config.toml
hidden_size = 128
num_attention_heads = 2
intermediate_size = 768
vocab_size = 1024
norm_eps = 1e-05
rope_theta = 10000.0
rope_fraction = 0.5
qk_norm = false
tie_word_embeddings = false
init_std_qkv = 0.0439
init_std_down = 0.0
beta2 = 0.98
max_grad_norm = 0.5
schedule = "wsd"
max_steps = 5156
Each number is 500 + 50 x the weight over its row's rms, rounded and kept within 0 to 999. Layers, rows and columns count from 0. Numbers have three digits each. The size before them is the row's rms in percent of the matrix's.

# layer 4 attention key, 128x128, rms 0.189, rows 82-127, columns 0-127
110:534570549545456580474487506442516467501479571456576415504504451494474523525477447554547438587450487532426460464449474464466425493469481511541570461538514404463510475579470471490526565444516517600416423451419429418566460414507524504489624508518524599498502518513404482545581451485482478467473523590473483524358521595544557456448455521575490544460472567532500520530469500580493511452537
107:440500572491454622450542490351493606486520529562596500594480447416500548405601439523459405519460451551568400514503502513500447475532362495442466395524486565504602502452488480507520514475468612498535562454526545506510535553552439534442461457582515529542500468484487472452496479482476518473469484527460502544504521483512431467472467441438570508463528550556474507515561459553485498555526
109:476440479475503539467413411491471459484548474401525535457427513572486469396527524476462476609537506510525538440546611461481400523508509485565410434574474520495561495503540474470517494552538504443522450459547407492517477461452557438461404537561445513525506568514597552426483482502457458547478664503585615448567601507558560516466468571470541513539525455490509526494526523496516528500467
106:530545469474454423541515510488451502462435490476491504599509459486498451428454476518504502441452520445540610485476545433461457532468554440547491482492498508407499543467594442532432514533461547538634429561527459529513601480535487439510514485427546515594481486469466426543393511530470492435483554482448483457525420474554425460354478445479536510509516577499627474489481538592425444456426
095:463495516453401565462431543489561571439429501492528441460471484559524468464557542540486504505506527446524563416486409486511529469511504482467508552409504477514507454482423433449428440653543603483463423456585563500499489579467481521443554553489547524474505467529479348494487512560498418495538566538523502570438539499409493513457507504505555393503464406524507525525475511489415572595543
104:450521408602561582556501403510461455452492531467423487527567513519462593515441468562533492552480547457484465543574568604475479425477443510469557525464481443486511573484511457430567499501498473500486422499455546424508579532516512538509498481496552494528513413472556507534552543442443439484380528675477486474481455429426499496392528422468429436471478487529523502496548410523542488488569
098:576480447464441460558508560505548614508485547517503488494626461520578458467507367480476486509539548589581455472552547519514561509524469515547402417483445459493493508509476421523530509490552456518424549592517558527528530487488504482533453518536516480558495485514564508545470415505504426522523465564507589423556558584492603493492481498421491426553495557536611451536519612483463566388519
106:531466456480566454560551481514447548564440494561490483405416491500533497478562405488511371494487542439482529391453581471525490524449520460521535501527413433482474629500464496484512542476465550509484371518545514527548551558560553440479583510515469476546499559483504530402463361453511427533412490496453472527525497523548563546489454533611455554504560507442507502480537464424580463526438
113:527553540431517402476428482485465470427546499601524566558644478519519491460491456535437544565448450554596523450522505512427522557389492492487491497464501451536509496428437528442461524529389555535474456485510527449497471445459503480528444542492501467523491502446525425457522467550510421477478571545420513533518513436447409459556426404529554597454597484419534574471440558532420465460514
105:472499449464583454555481426500582533592448559451498544485451507559467617496493454556402486579469562398496468514485503433521475549522496422428461444548421434496567475596489532572581537470521533491421512450581488489524503501463480491550454470474491519518503548488468469444398594393495528524486415536526537452458475502502455493548486514568654495460499484538538501521385461414543491526505
088:468571442506459449456538457460502437503588481621447474542488456427531559458540571481501575501437425458527556463578487457463510522404477483560508547580477520484584603534523426506573514478447561438321493550457430520491460585421487489527461462536562578497538435425443528480517488507489443502499505544450584497562505431457587570460541469504534488535466517508535518545492503579484522439474
109:467494487526504541567566413548405459434473538523600545504498491528537519555502503458607635582522453503561477476499541437502392554518427532472442531485420505542507515475462487515575556498494566522507593544460442601482586494436500480486516461397514436467542475458498522461518526511551498346508436530534517476476411459510459525570546495522407585523515483509512539531451559455508551614508
106:495429511487389463523553535470441457488474458519581535497436531430544499530460503411453540601526426499533532527496493470505492534511454390609473536543507416519551530488492487460476533562482517491534570557465566406538481517528433577455505519508533514505474486529525532551433504440585495580443436548487473396384503462510579513655488455533553472463500461571477350528506540505488517508580
112:497491495487517506543535513626454472484498494473490476524492524443565438482513466514540470441484506482437554421479574507435553438540523514598406390508564518519565550543490595490445520525457438617392524530493536503424532436496496503504630513540649420417564487428536466474485460503429565568476480513461518529435535496460622462447565503578574507530479508518522558517497482532441511470477
110:472485530512564486567537591430471485595500540505549473519409546572422548601552474492434552519529462532524496450539449488539532527480528612515491610578503512573509505493526561455384561454508516599441522380482566517559567495499497576479567499488459531569501426553476485460431456446446490484556521539513413482534455505447420502478518439500348534476557541511514499442489467461578499471490
103:393545529482465520473474527515634461481478482553449609502490516461538489553484654530509552513541525553603501495551615552516523473493538516572414462445499441503496565502448438478493505446515546455454534456490424490339555418491437589506525458473448524516430484437623499503476527505466519468489517509516449511458497534456515430557533512499472613469523560522472583522505579565464481528474
110:411563513497539532520587376507475568495434529576427503471481445409473544527602480423477432534445497433416487474456476538540449387495534387505437514624514515519505453570481461431476520569477508540469511485397479475498443569511471515441532502495459477517439409546518523516485502399492587471454498383550530528521570531528456506579464534514607507518528535474493518486473477569581513523509
100:485521486342496503518517469497549412489388536494515524449442464414464448513470473539488588556555491497542459475551464512550469549505525504552480469473455488530456464476549469518555433503498485467462504530551569414469562382406446411630583543535521476503522398595509521475509519505463496502475475567550543464446504466612408477477569490513561401452431493591484449497544449505427543510487
102:459525477446506528440531609466507542526530442466476573475580515472465415558408473526464506456509484461613426495486434403580478602506585494430491526551455522494419471476512431486525474522451484615537540463504463501544547530509456565516529474617553460509446462505473492597540487373482520496551458603432478492462552472472457506435462543612518514541438439436504468548572545480534557527484
105:544509467423530364494399406446472470491519438517401566502530600581533498528553483504534416447532548426445517490532545486588510503515501531501539500575534476497420432552487456472555476499459469495490495540482431536496464515507456502569613553467500502571525493429491555495427562516457578607521556502454586544396397468475458493578442486492442497486480433584521487420553496521517587503506
101:526532525587502493548463432470533506443458444540599497460549540578561461513443479493511413434508425473492431633499450417553540554485526425529499457450403439513437535512492449553518513459531518497542481516518516443437536463496482546518585482620458566548460505534460527518522527575496578470431503489605442548440560422521542414534484529444567443573504566453512511535388493571479581496465
110:457558523521543572483526525399473508542515526454481507526564433473503485474490470521576492513487508534486449660557545531415444465525574439362511524538473510559510522571470391539510469601475460407466460484606511487523537476512378541550502449521477509519476639565550499511484427545532418505450449529534533561501558448453520536552467505575420529445412497555498468460528534494502532502574
107:501637488481532551455540478569516449550504483487524415517472544457540468454577488562518589493590565455399518497528525541539516393551538421417453593470473490532501498449578445558558468558432423485455447368510501499570495495476496567498475507426565508471548461548478479500458503434520530527485417531447474469559498516445509505494509460493578578547477498579467640433446477516522506530598
104:373562485480465370490552478507535509500530509531495554431414530468529483498513542489434468473585500549465505411523521565540505510448467438444520529483514532464560489457419438559474462561461566553524533575457444426499497440443675522537571476451547514417452505556438518482508458543551535484382593532530505521555494513405510477514501453493500421475581495579471463487529558570570454532447
106:566446580450515441500499482561537470526524554440504459426558459517469518562476519504461553504551518530562487413596585634545457471481533507492484482525561419469484549538519508544516506453524420488567510540397506476399444569492516510472501460518450456534625554509494510502397475520535481572467542568549541612545404556388451569497515530439475510554486507449479486502559435403452489467421
102:535568523510579530418521489546469554441423461471361493465550429474530578471592539539434511530597517572478553456487531456545578489455468474485567429524376521501450453483449511516465582432494505546485525476460539538378549453458461456460501474474493518410454487517525456409427493561532597505464560568527493567481442458456524521561611555474540552536522521466435473556542551505466546458477
097:478563550465570532474588454525502463518428589519424514508450531411482470444449493495502478493432474525478501462493418552451567436498491449412487466425492562507474530533508405428561565501532486565492508492504465502496485478575413500538471480527410526539420615526460590532451571509486460662507467574412552508485450460352551572502539519489580420523479566486538496469529550537514491502489
105:421511595514542584504527443547472542497484444533488574540484535518513467410496424510490495570572529518572609662493583548489545560466559547479498483483461495513467451576524587507463541502461528517498539472491578498562457459475566488476389496395493519456507544529413581503551438511526477469438477387483496513614570501575420543516487540530552442439496558444449463551475550507503487473443
107:510451517422386505466531450544460550452526485527537524517522433465513524541527591436510504458439500548432562537502553433585584410493613433508488516641567478420510535544488606421454579547500499486483422455454404572504476435523533398491488452581562477530535478502510456484474571429440583474454499511539494545556469466422555479515484490567523427586476485504504444509529557500516527465516
105:522522358560450455493569457442456475364625482450528439548566486446526403486577508458527478541484450531524458496508465487540489521529458542504542508510481466485475563521562607541524474637553416460464500519529524467553552566564448598509536461483573598470414430579395493452535507473397489498447484456511570506548534473502556485500533453488500481507434484448546509506444497453493545470466
103:545465521550544508547627521562459497453543446527418512501496449452482496522574463471499533482436537544528488415557438527456483460536499505498524510435464459570459522429598497485488483551474472469553602494595479541493590480431530528465532541487507516521544528492502513520492612475532522492474475476536547495496583515519463414621381370584503470562405507531591433480581422464547540413569
117:599521430508425542551535507521536581507582528624520535518473550587529502531535571437435445477487559546523496473551503528546531506529461469505500366480441500555535513546484402520519576480458488416431486498488466481520454520533487453515497518522389544493459505547444573527549480504515487494516538619495482612412579542436417413478492389516494470464388459476505496493501600468556555550531
107:517432433386495543452410408541436479505526440527429518578502477516515466488519443412420492599507492471524410440493540512486563580484529529530410411402490507512469506496464445508573522472525577472556492454470514465530496486479408488424519497483469483578482454410478441529516482476497447490580451538452569517548467480556578408534572567483496478405419530591497528444469461449549452402524
104:465563470521517475521491562502445448604399524516442484517473439532458469528551515542494480499514463507595510530446369521455448429510462542454590587512467475584537537609507499557494484546554471540490506481479484447516528418504397540388407602545513541581476495403610482475468496544545461480469439503520530558424472541509552554556483489467540404451428433515530475563514470472534531529413
100:520534489534614522505500444436532605560559609529444469492527543494474489461480507523475536521477502504591541498501557563486523543507534444421487596657417515378533552515477540538428510466488500441469439478512430504522461452587563498499532384494439510481404550624499502497445496437523506572535507491506561393570455466460494505501598530487530474457486418462480533481569500497460508502422
107:491516477490533533497544456622458439557508531506536432503485407494510457512536530475615587501450513517454452536501523549547488451439414472534578673523476488572457429620455504501535575519440441484526578519544479546408537440527529536533460521535449529429466481513544500469515495499492559544593449572522490478536419535499518457493409528581493506518518546644493550568432429511506477494469
099:447508481484631454442507397453420520474580380539541438496494477519520545549527542460447448438473509523572508510453550484441546529610462469522464575406541516460543492513558487522551426446478462507537442525516580445522490479590409474496501445429536422519404574489464424483434421542537387499549475518488457516527483496474600489473472496457467428500558501543539537525486535466589556492413
089:498514491425485580443505473483424447496530587565418428503517468521545581546407528417496604487502511488570473566476481426411478486523469485495487429478490519478504538560546467527487460569476425478489511453421547491454437503626539482488463557437480390555533534590521457433545576569485576566546501494519473454526523530616432545503489444557569485564514471459547543524530487525451360494462
095:490448406469409502514505468521545476558503501533486527539552499451517566444520515460453496434389402407461407478526457434395474453464533487499432471555399489531448561522527629529501402521442464575471480570529454459536449517528463466454542465494456529596525573576543436471468472498485494464463559430446479440561474486533464506460467495407567518533428484460564497569578516523583552569536
104:523575467489571495506496495524487521556424504617548503480517492569503537479547414465444467596445547455609584513515486462521420511483526456399538405451535447485470508598430549506487475546530494539559447477539483503505516613541504504501551483580497551532484512541509361469465436566486456484443491592436509471474505477504511465569507558490440519451521412600426427356532471481442485498521
093:477465424504467407457425489503492464413501473429539529554422475474494543504496505507531470488576452464461501551576455432473423525380538466561580471522438550498475468585561527485428490523459495446492511467439482473613525514498426572486480445524568489507508418524463554523469489421589629480539529565581521563522430542436398604524533524474446572493457515417459468550493450493516554577463
098:425530518580487498484556472472512515446403470526540628503497521499466562423524445445503518508461583510569506493481526500555511393486478499494451466552491455502502554471469431498481549544582500571512492529517439461500437424445465556506447512492460502565607485507585510559537514453421492495565544506483347503441564590505566451469534386470492510521508442471483481582574618541387493552433
098:519448489555537475435513453506504546580432476456461441503440551555468428577620518429509440532466612439430503523433511547592533567372474536510538424502437452509538506511538525498507362504453420491482536480484551422483432528546521553558496442482557567517555524468609445433444591497477482565381473506445494520447458492523507536489477483552421443447472460462511532493517460488456520450470
110:534451536529508464503454453514443473428566497518614465494469578423603498439478496505528535466567479564479559523507598500542359591561441458456523489529464517572456574495476565486544571535582427500433494462517537512531508557520523486487511542511415493496476564425549498470355468471483577514598474571555442529486470458466537478408495484569499419487530492473408488510487512578511457398470
114:554519432561472572502500526535545493390498431471462429458457628462453510512540488549523499490490511442509421496516580516509411571459469513503443522451532554511551419511539452503530564453517503459404429518520463525473521448504417459541564500489526502429481519483425480501530471586561440538532506508468563495481450493560404533582500525481422516452477476341543569484463379593491478624466
104:422462506443519526456484500473521500481455444438598467505488546547436483554509521521604458501539517443410482526580518454548423550525540479548557490475555599528476459490514523424480387391493533530474532524502604514488469504515533480461476471523498492522430470490508545532558519412483557343556477487474503432519522600548421444541587458433422592500485434491470387507514428413555453489487
# layer 4 attention query, 128x128, rms 0.187, rows 83-127, columns 0-127
107:497497540387518475509477470543578408525589531443471553502549389524481504537415518558429513475581509492557553450527560466342526512526395534436437415466453413456474466526492506508570529463517447521458480422497542443422532525463511442569572537480398516552457514534547480410500429536500557472408485411481495536497503497462528524447427524478453468421488505514451505483573520436535528426525
101:491444448414526465613457498495526448553484576528511518560417577509540534494523501431550520475512512495549587527499541478572514462491497518562431448489495578511498455631527534488540537585534523524459561440507559566531524533444478528529490470511514459559473459517499445565552475392439527528403433385466425515463576447429539565458496492511434466585464548438483512454527591645500472525438
106:430461538489459529452476473507534485569472496530486512424488540454553504551601500464439500438490563487477491532597500551543502502510474489537467542471586556563500481572474467414490544600610439491436479467601333559511555527538453488609476521478516437548448464470521442419491521533455537468510519449605473459474468451443416527552503541505512440462463489421522577590468568595558499521449
091:479446527558474454522574438544596566481545471495544397462506531444518555504560550420617471462464557530561545547498532495545497514528417550496491454527456538490465486542489443492587450460468442525455569462426526459591458483473582458536516468528571544534606515454469518556506566569479512450574517580617488479551528526456482517493515453468517526428536440383404514541559524563480546622501
093:525457527559576572503465527510471451455563520459446454523556488465398474435469484492511485510427541564530424501506598438487487471490539455494530434550497497486389511436509557579499483510570491622496531487492501512417543537465576558633502422549510442491554474536571623531483387457493585576513549532442412516555443523551459419506484575498572549507470562446543471501515463541523445455523
091:568425512454499515380587368497468483537503537427430510517477439517580515616411561523487401505589498466504527438515569531545500497475600476506498535460528619529481479442538563461541484600463528411477517446547495450429566490405506484545485566466530536456495499463518490476545539575427565520442554491558523433596442512486490434487476385503499486473547509462452507499540488455451475502465
102:494491523521472560521524484534624531521485424488414487602521558474579506478510490524499513530559480536481450490537526582533518503525548600443514490492476456484522509447458440501531579556562572534646512397493497568391425480526592504592566369490431476446544507494419465496543475446456420506467573428502502462504605528474456475498470479478470492558468502580413484545453494555479541464572
103:539422573442465511482587441476587572516448610523528567479491468436514547571463498449517452471504554433515479518559475509513463475574484436446472456508394490489514548540528575443400444500555543593529560559543556586521481476438545469518545528502538506470468484484445534402442406452391497573497454506532486460554470582455572426578447526534537564547540461522475472517506596492453472534589
103:495583554464416527463439601520542514421422530443516530573482492537425493477472496520549523513512509437498519520504592499567494470443505532501547474516552395495492411474520490492492443522447451483518452534569528469628543426492545411555480519519495529553563476515477477460577488407482448534411550406490625475529522584456461512421431524401505580564427488488557401447461475476468504571469
086:530419528578544600547535584471409486592392507547503535359494555466532533524475473523519459435543566509577502446552567478445426445490493403506488459487495579536494511448449509519487499526571563438491480549536553514567461499510542556584551494459497499545528481384424537473413506580542541556482454507457504436453479465420577479491485484447593515453488416457437494490517423565502435482480
099:463542463530481470538357573509486496499525666541399516540466556456510515519486462499489495526442418483385462484586555504437454452401477459538494407457446517523574464499553472516435471511461391486501395450506460428508584476504516548485525469565521567492419499490482481496425574512479530554554593483406522462498553523452482474475484435464534533496458478556489469585442468574477451474561
104:517509478490433521485568537598508517502507486555491583464453473434454500501434631497517572467537472470544565441465640516547582517555510440551503459490436473474509479501524463488400526429481519443411365515505467530475468404551462535486483494559473487501469532464505546561556519504516503583560482468435543412527564537490390480501549474474512386462519546502540627584485501521406471522439
102:472496543537545533459614559514480594443539455520590445523526432531503504546612468467543531535402489565565485460536506544470621481458448483469535604524442517541466563454373538460492531585443485445514529588468475546433445447496543474567490502550509501442579444455462518557593510478440508404464525502520499542545497431466497517553399499483495454517593495518524481490448440597546485503430
106:518515525440515548527488489567490416488489518540525453539575526494458446474503445434509603534496454464470371477483472449503391598516573469533535473585471501477515545443504480492496505517431520455571361504626488586449466477440548479481519437469537467533544574534501481507415510509467426418492599549525432519499537557471493475527456557574607473584446501382533498531568448461513468453532
098:526503535568519463445482516460462506502414595500530526520470471458481460514518473489540482485499460507462417529400445549425454485490464436576621518447420526438498446474520563452485478493413519552406430559408536478570548466522550466520521518572532518389424509532508430416425481437574511535395442461399447398538464459496520511559514517456578482545416549470455565498530440543550520518470
100:584522454441377546524482490498568506503486462423565475487446515581534543429481477506558647516544534548568496501502500482450566549520405507511516401478575482507505530392548456511416605546492526566613521435499449555555487486448548485473513424503459601473488492504453480462491470502567510416517477493474499471408475465536375450464532542512427478418436453475514445543543445534445500454501
097:457509522565532475518501578504565500475528541461548523514563432521517443480513589518514486403415510421478541511525572554466530563450519414504348498473453532416561446488481547516418427565413440554462483493504501459533520448400491505419504456445517492451558491522608503480539486610545523477519482503582557483529415455520500645506530564437514465476505572453493496456507533514511396556437
097:487519480556547465561640462528461473455409439521491384499479479509517522518577587571463477534426492463370574455463519499451480450465547501530481504479596529562490491434553546523425451494466443451379456490464462511580478454442461574475525444445433527515562495580473539464486470541507545448575577409520458490550503401538453428531522509531541478484488443491503397544547498420503551525457
093:571569452474516576537447527437529524480457453579448509472492525485499523382524518475516544550551517557576547548558428497500546525529550484497515478375474464434452518418454580504451402506550401430577445554487597503569516446451495585528451516558610447463441466560473449464561481536545523474458519534529478508636545475559392538506513494531515511503503428434581454500452488438505462518494
098:403508457437473517482554495524495548453490497504617430532439548487452515423441534515498506569507469493486558472434455586519545484470462525407426394552517469504513365487485447401494510583471519500358526533554531409487569594535540502488471496495576497459423537560511512433489532454567600520546494489509498468534415473559515559515484442537483522409479494586523567468511497467486478595575
105:497450478582559494620453367441536469566526507467489485486474326488442499519533523529448468511484523453511509549458499586522462561511474556563484442470548461493506525462470536466554459443468574492493449501440501444481583408567528510446460468454539496524422380547492487493437468470574486543550449483440469435542560517470518446439438478439463496485538446511469495569565430437393521418418
099:549453555622423528516474490501612550489508486499505515526493403474483457511509509530509568551390571482480424554537454440494548690429483524518640507552470509479534545446568581418588513456588497532497508466466531530551506486524491448535442509568411522520493429435529484543477482566451529435546498518557518468501456487481485624547482571510498424533514465527504455445486444514478457487537
106:436438497507482485477436468546465530551487518553493490529571595471557505453496495457483486427536434525499500508498471526509504530508515512477644491506372547540499621462555438462482462458369489568477497428559474520541448590428466506506574494454429394459530417394510419527491466518513528579570493412601554474447491546484422527456516492539500497474517528365488564552512557547494491527489
101:534564475420522496432580590496522465412479474483371557497556425588501440516438494472481490466459562563410451476451407474454542469489547472531522531486380558453528464490544417484507468494506491502527583490482558498488634474486557569481575539529495487425479448425529520528539462589556420471461474484465525471475510505584479381497482491563510536594501458442429522452456471526458558417512
094:562512500513496513500485553491613482562529481500516463445520503557491423487446420431435522510488552511502429472357510524516552493554481462268566572436493536451545501441515534464491423463398473537504517503470501470587565616492544480490508465521481595524478505465398469459483495491513534525517556483411504521554456493447651474514481523538548457480477409505507532505471527557502474501502
093:647517498471481515578564468512569476543562512477542504565551466491501444515578560557551523516599504540483519407505484539477523381523580449472519596549573449543460499475482586450463425466480486488499534465506420507538460509494548532523525582503507507535566469524534502483447492448524434519491496520488522463438520514445459422492554446468506518383493375413504527522405370555395443439500
094:483520502477528495517463459428440491513426548529521606432530463469540544544463370585432574500576543469476511524572488516592506501525498460446456523452537447492498601476470448433480478473454564549547621446558531498459568527584465512375463455516550576616468574553468568503499462405573470549596543453473594529444473504503516529458400515458508419496492514517506510500521533530464529492497
104:480550475446524550465493530531473470392455475475524488540466518505541599441448419491493550371572566577539481448478533559470478432532413500509550552481561501547523554444498534444451503509656500507520529558454465500506408457595554428516443513492506552442459435405477519556457560511452449466498456517526398484492485440512501425432568420535469479417482434510492420495534404577535514469518
102:484393538537673515493491472519464538521477488495466455348528529601510617461465490527510616545491557453514536561469475419434515521436478505557416459508536561572490481502484527419482443580511493474457498578519510486516549535460490443460525481490511553508421533414465515560468543530555496489496472490494412492494511418492460487464438457409563492442578481530594535466602473422489448529522
097:527496510522540457388446435480503495571580555462523493506510449461494554433458563558489420536533405504436516494470514467520557456520501416539467455539473558513537504413534574413494464501542482439557464617540358496464497479504458462498541444582437427481451554531524489593406473434493474502443480604495551477537561425539486427586523552478525466476488447492480369542515533547456559547484
108:592499562452450450460457558464540560531498524520535537495495546501563521447479356530517577461585402485443526453441570529542536548549529479562486505482484511601404521450507495523596410470496485437418505484515480505542488486480519431530611431452517450511480514511477533506512505429537508554508450515510537444577514471551505435462531485533519573471528438500395490436638399443496369496528
098:644551469478569560478521470527491495472461602414462565517478520441489496519565542583498563472560459406518544478471513462570490512456447462496507544486447561523458476524482499543525510551423537462398545500443469620465539504388472504516471513585568487511491513508389560523493532532436501570446544583536480411518502406510509597424555383479535538524526536427447499408458500484451515499478
102:519535546546601528522549470479502440477501451579487419463524523583361512537510602508553431574572481487461491595452574483516407474566479573522461474404508493528560462516488511483476468459435539484461420517556464471508590532531485472528601455524577477446550492578458495545505447517479456406567411554423538417547535503419502458489490515447413483473461453497526562479447539542486415447470
095:501424521527552553500568548508548361481495505476491578528487431586464541529558395518454517516526450451546424547521453562470452476444495509499542535498517466474517555372540422537523524418466573535467528485591522485608492551489530487501532527423535559573514523468591429378542488546509467552471429417558442487460543475428503487377433536501522401537434505522549502507514442483483493462542
100:554572460482495561515373513447519473522482529467458523524509433606529535481488572502454531514455670531422502521480491428575472462484595447449591448555488476510538528546452496493560543472545539538552383484461476475543422538503540498482518458432554453440475502539531540524459520546546452486566568599431468469518478456380496518514557469378512469470562481570511438488408443543496511455521
090:587472473529553548498583538474556468516511613536486485437454535517497594483429577520411558612544512489477414579507454509554459570492446590480527543490482498575459447482501528523498490502474529434550513465435481474475507527515428487452498496563467439429424497442478528522575513488459546480493479378547519452473455533382500524439484471546485571421559515467451681563557488528496525450554
089:574559509462550464529529450420501557553481510488504476439432416636472510530499518515531552443503555471482444517515565499374482477481505463557424591574513437569499561552419417556582460494514461479531470548545503521540511480524530435471507526494518596428499510500450500568439435417477527522437396476451532478440429451403435463462564525607547465476421490499469417517515516543498546588517
102:536556448487588596552477560450468549515473557527512405527537517546427509530534563508520491545535443450593501525458588569419469497434470471511436428391533506475417477484464373480476570543588479463441573520573494500484426438488472469462543522379525524509476449416456420457536499481522474526491448477534475529397533511512485437488496487479445467484462369525507540457583551441498560567486
093:518413482527452460362447532530638520462536479517473559412527460528341433541557511552439465412600506435475478547479539484523486558514427585507455429409546462447488538547453521486459526567464543556486522512477525582536521434460565502556471461461506400441548563528466519477514499530432501491527606406464500543533514532485499479462551427494467486551514464493492483546503448486405527546546
087:449588443489568471553459587426527445500488423518457392488531518505623431454473468517606585428408560551518521428514490421508522601593512568445521434483505500437555434525454463449505486505510532503382502462514512483510477481525448568450472534497544544544489468500480504412544458576463457526499463491342551512485519418569542476497439506493548458460462497515595452537536508513475475437498
096:439524556513440472523493561506428527463476537504537539521452408499465496538451498470518489551558443463426563607454532583451448427569463442589470458429480483546383537523556582475556505486482479513490519429554502436456496559470468509546585517535471578409516461488548464526531508330506487398460492480544522429566499419551508435495543484507519444531466430438571568570527479564468509578499
094:602471498552541541532579601501450554385466512475527482477498509565482480418488492552499531476530559549468451619450453402445561471636504497529484511427467424429501522531557538523580440462492531467542467499551545462539518532457482524549428487535465417536477486525419556639507433446539492517513574568544433488507582565541447502555383515449431472558471519515503476552519481494524499540450
098:488529523502546421464524505589554486559534434468505523565449476444503454558420374378358473507446527541444566551538477589405511527513484486527506526491453500543543381523540470489555438511488544438515520524537516520477524523490459518517403430544635461459502507524507469549505472437474493483559466397499441518476543421388461534443549497523571446482517477561547495435495443477548507409542
109:506469509538601509590428570381568468556516486577604500537508459487551440493509503537544470507556476438554519509572304459515523499491612534467506422490518491514517481520463420585509418538507408504462515557393517486526525533406507469460489470494494586625483533498483467511578509537492590471542478536434506513487540485530493496494481558451539525501453538518444450499568482517466473387475
103:489533484464567496509389524436524503395605495547499524537531492412520462438509461533424489495461493568457413506456490481516465538460504577507433407509612503458450509543504543563448577552483527393460476485457506466501478431471409549395512521515466496420552465535515549443487557528575505562481521462455489636490512494595518572460441559529592508565456592467568468486471561467563520480459
# layer 4 attention value, 128x128, rms 0.19, rows 64-72, columns 0-127
100:544498485469497489537471469530470555595385503417582426493477516536456603535502497535467468500496520590515406487427492523554470394481608455510432527453493533521580407471542508422470516490596491474572443461444516513495495521610479542426527583536477451515456510469463519486543531529511514413503526435330471458533445518501581528480473508496476520561507462443426446508438593478450549528557
111:537522486444569448518498348562498494508412501597620441487526457507502510509544519535556452537473503586426573586552505513548525412450480474519530517513454447401581539457506555467539591448449474510555567408532525563481473517530493556506519553581518481479571504509529514414481495520553493498512541435497465533492415554368536490463430454449597501568449461420520455508459494567549516540478
088:515500543496502408440519436469557471462475478449473467520430455490492518466492512525597505553481572496482518549518546465609540473609520510478556608421534509525467427552430519490521544585447451608505464428545535493476417488482524643488482523563506451440424482569550587557529446477405404470468542495478542496533494429409526460529421486413479510497536459516481505423407566454457476470459
097:519450620431527458474495491557467396437478592516445476407590520532515429607475535491540457510501515510500540512532512467446394550539428493506440508450558511501552425538516471494524503606477448669550408458539446492395529497488518511485578422540513511466474512603515570546527438505493567448517546377483512558541451547503543501520506517528545422470545485487505479466449555459463454505506
101:484503527387595364420495433582522518575447479474540452498423425522490504429436499458541581555545485509516443524495483461555449529471479488528509538454447498470494437604495445545549526487460412472533487409522425479549523489503557575498478571501562535525591543484508514443543534450521462536546467517514515464537458527407431528397562577514468568505483538598468496395495506453490466491370
105:528569494544508549472494608499546495512439532541527558531494415453476541433472438491444499530451536461544548500523597533540481529509465570545393478424478592566439551587484524480517479528518500436441459528354520449477463428520425476475496500486522523439504535588515537495500510515585578614420556522489458361423525410492462520460567538507528520546377480479446503471524465448553508508447
101:465528543557495440485431476479544523461468539530554521523571479563549560581496480530470549436485471480512437477464468539566443543549579515546533561398561507569428509519522382536567439461514456510501444566392497476502476560499476556475506522540389494436539551477559400405601547478482398471503445530563483524495471491548445463494539459554453540552528362531483542465513547413483414535441
126:557424473458462486559449431505504587552535513476462484458518522544478570570487512482485452578571577449524437554487509524412489382453408486419554599483548463433472436538467579491540505435425493567521455430590471500542507500468604465531563526617454433531495559447500566506487505473529503516496468467442489549590440495418537505586452549469465524533474562444577543503493529471491393489548
100:564583457533563542554479482443505520435541549507521490576601543541485461580544510529514446504456529603445489378597573504502444478535584516557413612461562441582544448525531587505577493463464487497504497475480537542481480553439568485446435528506474494583516503606540480491527451484516440441476399523559389474493475484461483461409515527445463527485475482470552445524575497450433535482426
# layer 4 attention output (transposed), 128x128, rms 0.164, rows 64-72, columns 0-127
094:534486489507609514553454459518454468514460515544414532403434444574476455491425491446476506492451477558506478529545412503458570549397474567438529533443512515474441546457568508561595458440464557542502456508496526501458531424448458528539436532576481470528587570622501495482480399527513476596447454543565468512508473640529574546447505497577601474439479525449526530452459471502517535512436
110:436480538498525615478531441532550440602447512450426415378471528458554502560549495447490439397535533563441618524464434569483529531466512535464489463487516473548517431503501460592533493406481538463372444468467461518523543477457449480512473503524421491563458463508496499489458467558493574536506496484497621428520511589520437518465515484555448503513461500585433549556397533444480544527435
092:486525519558502550450490516506457504456474539477476499403480575565437494493485406591509489380528493513454435447405494498489504405406556504601493522471525477449504531530532500559511582444515446426470461495513427546535529502463431489515566472459604534456532398449375498415512425475475514466524480488390385500492486553577551509444544503522384488503458542468496446513535382484509495519466
095:425498533549482549471573494454439542625396502544410521444512508391499497427455482612426476562573607535499512525510467466550439383405492432507448484472479445426501529484444565517472491515493540483492537491472588460490546468427481581515515428455536485407538434519510518444458508431484489480577499503392549454459495403533474519473464505486443521493502590438496555453491453454531513427477
099:516461464517510485502368450486479500517477549502528510476405503524569529463511446474500453468552499460511424479407439515441586561468570569639491425525496515537461533458441493494577551522579400450465466485437447477453493510531487360448516416542610554570446452408568501436498521516458548524423542482512548463456463422476522523576513520499478390551466492498448613485526495485491501496467
100:534482534529461521514576484493461543442513510413410537533545488525549484511426433468566468545506489406549497514498548476520468526488505561529638525520614573516447518463558528561482460478572549439514503417456470472588459567503539485461486380525560550491585432440474510598435478438394436471493541505533529588514465507505460582550516547385486516496499387517519487587456403516480510489515
105:524515515467524448518520557560468457527469533556527543491452470436539438450445469505454478497609506531549529379537427535576530504515526489447492461528487559586489548493525456488542496490375370470543549419580494426483562452388519445525490495521517535527429499526517497451443544524518399498526488497483464503435484448479671531531470490424402507478493355424506506555545462535484463448479
112:528470528510470468498474516456430508550444564393409435423384576417561468470538577448524445482538522447540590452426419517443499481503528497544407520415435515458467439499534461501487530559540499507398478551525451553493527479479383514490467511544456433432438578511473525535516459487482507432504556410447392475458542504511537507511537495538514449470514521529566531358566484508555520529411
096:537537596420501561469594569485518432502518378521446561417487484398465553439473515533491542552550474447512533497452519536488526493494566566403488495551446467525536510553476440524452548547518462502526487431535489521456441518549494456528539582509528541521515559563445485583468437586558465538626507568525496531475587531575518536588595544446409478452438529548475527524469453439383550495503